Each number is 500 + 50 x the weight over its row's rms, rounded and kept within 0 to 999. Layers, rows and columns count from 0. Numbers have three digits each. The size before them is the row's rms in percent of the matrix's.

# layer 9 attention output (transposed), 224x224, rms 0.0606, rows 174-191, columns 56-111
103:504462465499405468501498475481504553473512545556416472469567533547528486573441568498491500507514561494401543484515563455507494568498571418512444572498530551528456490550
119:484509464535488555556543568500530542422536442490531492534481498542518488509534470508498408555375525473457502429489626530501542494494521414565507490538566407444562497607
121:474519520511580492486518573536482562506603527497477451492502512481497495530543503531497401502539596517506478521514514527477498494539505517486458582491523460490536476554
100:427526465461583453397474421608575479541499484459573407435542474521469422478520461518497510516449515488563491478476472507471480578561525447462488460556549393527482593491
099:523514469574437474532511524440483560610425473519469630584485424505566526479487516550563480436581421526499507577527511485493562512449520504516504531487526613489583414554
101:461525451506464468524461448586512524489495441513508510500472477512478488542455500469488405433452528502411480505499580460504498642475492529490433433561452474477483525503
141:522476457458531458541600482539580482383424509511552531522445556574445461536491524518452524511531456528506495487475522599534525467507484470594383499479465531502533437451
102:421546487532487475476529505461410565572379445501508509476477488498471480637423495484559434430575477503449422439459482504530491621563431486447439477463559592572562528528
113:564477484506548549490474517454494533518489526496587614500469467619504498574480450451553522558481441574533529553502443508414472499499546510472523612490531462546481520535
105:570517491492485498547521582487573441540552516510460439493542475435490456592499517546537447458425476482562474537522423590501478661503556582486479455542455456513465573507
080:493547583508485542535506493503610467529535486461474525470494522474549503501483524540539518518445503459393518494529513491513608472534434455516501439512537577503526490532
105:485463486504400503483512484424465551581487551562593537456479518533481570531497495389454497475552529564548455475443437434503529474605514619558640457452484541471481407536
112:472474494560555539419536602586387514486494535513451567522514496489518476473524483500560493550549513493558506412442618433497513365485618515513588587435560494469437484548
119:542471547452459487553614485392543463454499529474524603566540501503471536537495519431526493447544457391482450482570420575515500507486508511512451519542528458496479499504
108:487456439523550600459502554422500529578447405544511550594509481518473549341424486565432522583587473442550507583534450504547482391414482567524579632507436464496518358544
113:518553606453340475498448536533518430592537496524538584463508448475510555435469529491496587530583470593592476538438465404524470467507435561485411498545447486574465504485
116:495465508550377433451478580457448511493439497506485576553558521493491555572435563499510461481618413475397457561527465586511507599504497531540413565554525568585522429563
109:470531590492492530491591458498605523516584459426449479576540510441556413431588460479501457466487422373426498499558507537473539493486440472469529445485435507464440607481
# layer 9 attention value, 224x224, rms 0.0619, rows 175-191, columns 56-111
106:528518403499528632456522462565454462456567456578493478427465477475580529492528535548437537432528539506448497518568475476547584486439498502540539532440536484556504585438
102:529493399547483467541431485494574575447526521542569503508387601519562451428456592567443535428506486525457467473501499526567540473471523538566568444500456597426530492448
102:524445505434455519479441503515470597538474463428475502497503414586515458543546478521429555530388493479491542476480459567441529444522584584493509514558529520457497598504
091:555486620456545378540522548414446513449519482550547473514548544495403474471443494483569557487432533540524590544460457494445434450435517566506497552482491450584475487448
098:486415616495419463501506484525594540422397466428508529449481515526617500482551458473545540570540543542435436506567587494520448470548563639492495417488451541504492592502
125:478602536488526451467402477478491449549498450491445468433409483521415546462448513463539472539505497511505556469560520528480402398513460545429465440533512502521521414559
094:447547556554539445574444464479491453435438527481447448572456510486458488418501510481496572536496610493544476504563505449425429494503478548573481507475426631502522494515
102:507421490455487441459457437468433515554464463548493438486591524561396482521488556588489491380402428459504530441424506464562520477490487437579541508558529479516533423516
104:483457536420503460519572521536568543448481507417467563483438446487517515537609476447433581492489465449539470422428560475513496485522536491503483413487487639464496519475
098:554476429617586541572422470467492501476525567535561488551445461557437522487462503441499475483586522571437522551470570455552566478471503546460442497544554533512506575456
098:516591672504531532470420516538438539450519559543549468438531582567508551445482525607572519481430419515477433461491507561491494520462408573557499455520511496542492489472
105:491547475516466505482426431429489508462526500559520497472442460448548568497505540525457513500447468576497434533493492489505530540541435467572532465512581506545494430475
105:502446520355500498516449593449462454536417406490478387463489527445455530440446550563511474514431502528448553516460546460504523464369525536435537527475465491586493445538
105:504536498494560469509609524553492555540550507534502485487575590459532508463456473533524497458434463516556516498526431561471423500513436459395448485489473468570469470476
103:490467399516530459536473430518527575538543582514467509481435463512345556522547498484579482485497502493459515502415530499532491459546488458526471558493513408454445545477
101:467582556469574445570459509485537470466477482449484481534426561380413511545560538553504498502475590549635527471549478456539462416424471566548569492455455597483511485541
104:556443499509527570524555443509547508488493570519597484522522360563465462509482505518490507497541416425448462546425474504477574559514542483487509465487590525595542482488
# layer 9 attention query, 224x224, rms 0.0648, rows 192-198, columns 56-111
260:461445489528452553407460492584491506406432451442530513556506465536448531516500550463569408487551537535553442450580567523473416510444442422499461504451499466421495527507
096:513546447469540460573525528451506520563559537541449494469503534453499465457518465537452583530450397495465529543504422460565569500508544575528507464542506514549483507560
069:513494401517430552516425447512559489482469511496440552535472498567462573543455557454600528491581575495570488408496512542502521526384507439646470528485531441421475607562
068:499528552471489530495484492497488466585466480507519514449511567469588454536524441461424368499475408565474465539546490445431411503629558622533564368525507501530594383495
069:478461461542522559532458483546512495482503520531422491534488503545488468465443499555443463473478453475479481509515586509478535446603476512410541543467525469507424543469
084:531549518418515474490516466527546532468470449498476431629524513481440541559477519475548532536664492556646566447597470528404488482504461496498392517505529518508498471497
087:560491401536489411525430461579587511510475529495503485466460450480449495509491519546443576449485531438434531508514503406576488556418550455452462531509545470540489504546
# layer 9 attention key, 224x224, rms 0.0616, rows 192-198, columns 56-111
087:465506456527501497386542550607498517451465433482575509555494430517412554468526545433535423490559512522467475430542561578460441560462493508498447545407482426433478552433
087:535530548527560485573522493482574454576556548520503454467493533454519455434492481547446548503438444466458535579478427468535523513517552558527555519519475568558532450568
076:453492540517568431497430541475532542518374468459506513522606454537456492533528466470495417533541468527473486499495563475426446558592500470534559538536448414482549490524
092:623510528482483534462501510568408597535504510447566456487532432483493479478501542430567421485392434473467523464502383420518504448434479446556474502481510452539439501510
092:451580429498422551425481597575554556497526466510561512543540457522511450548476538481525465540481495477436464535519390544593547540463502458499449478560566467491503496478
099:490476516506551545506574480575480526495533451395531440484492585610519560443486432524406424582554478466495469482576498477552488525502570554605599585548484518529581518544
104:438429533523512543530542502524496520563462510586529551567534551478466472491509424535507515419524538552501514522428492528436522516539500519466463443571499502490448546584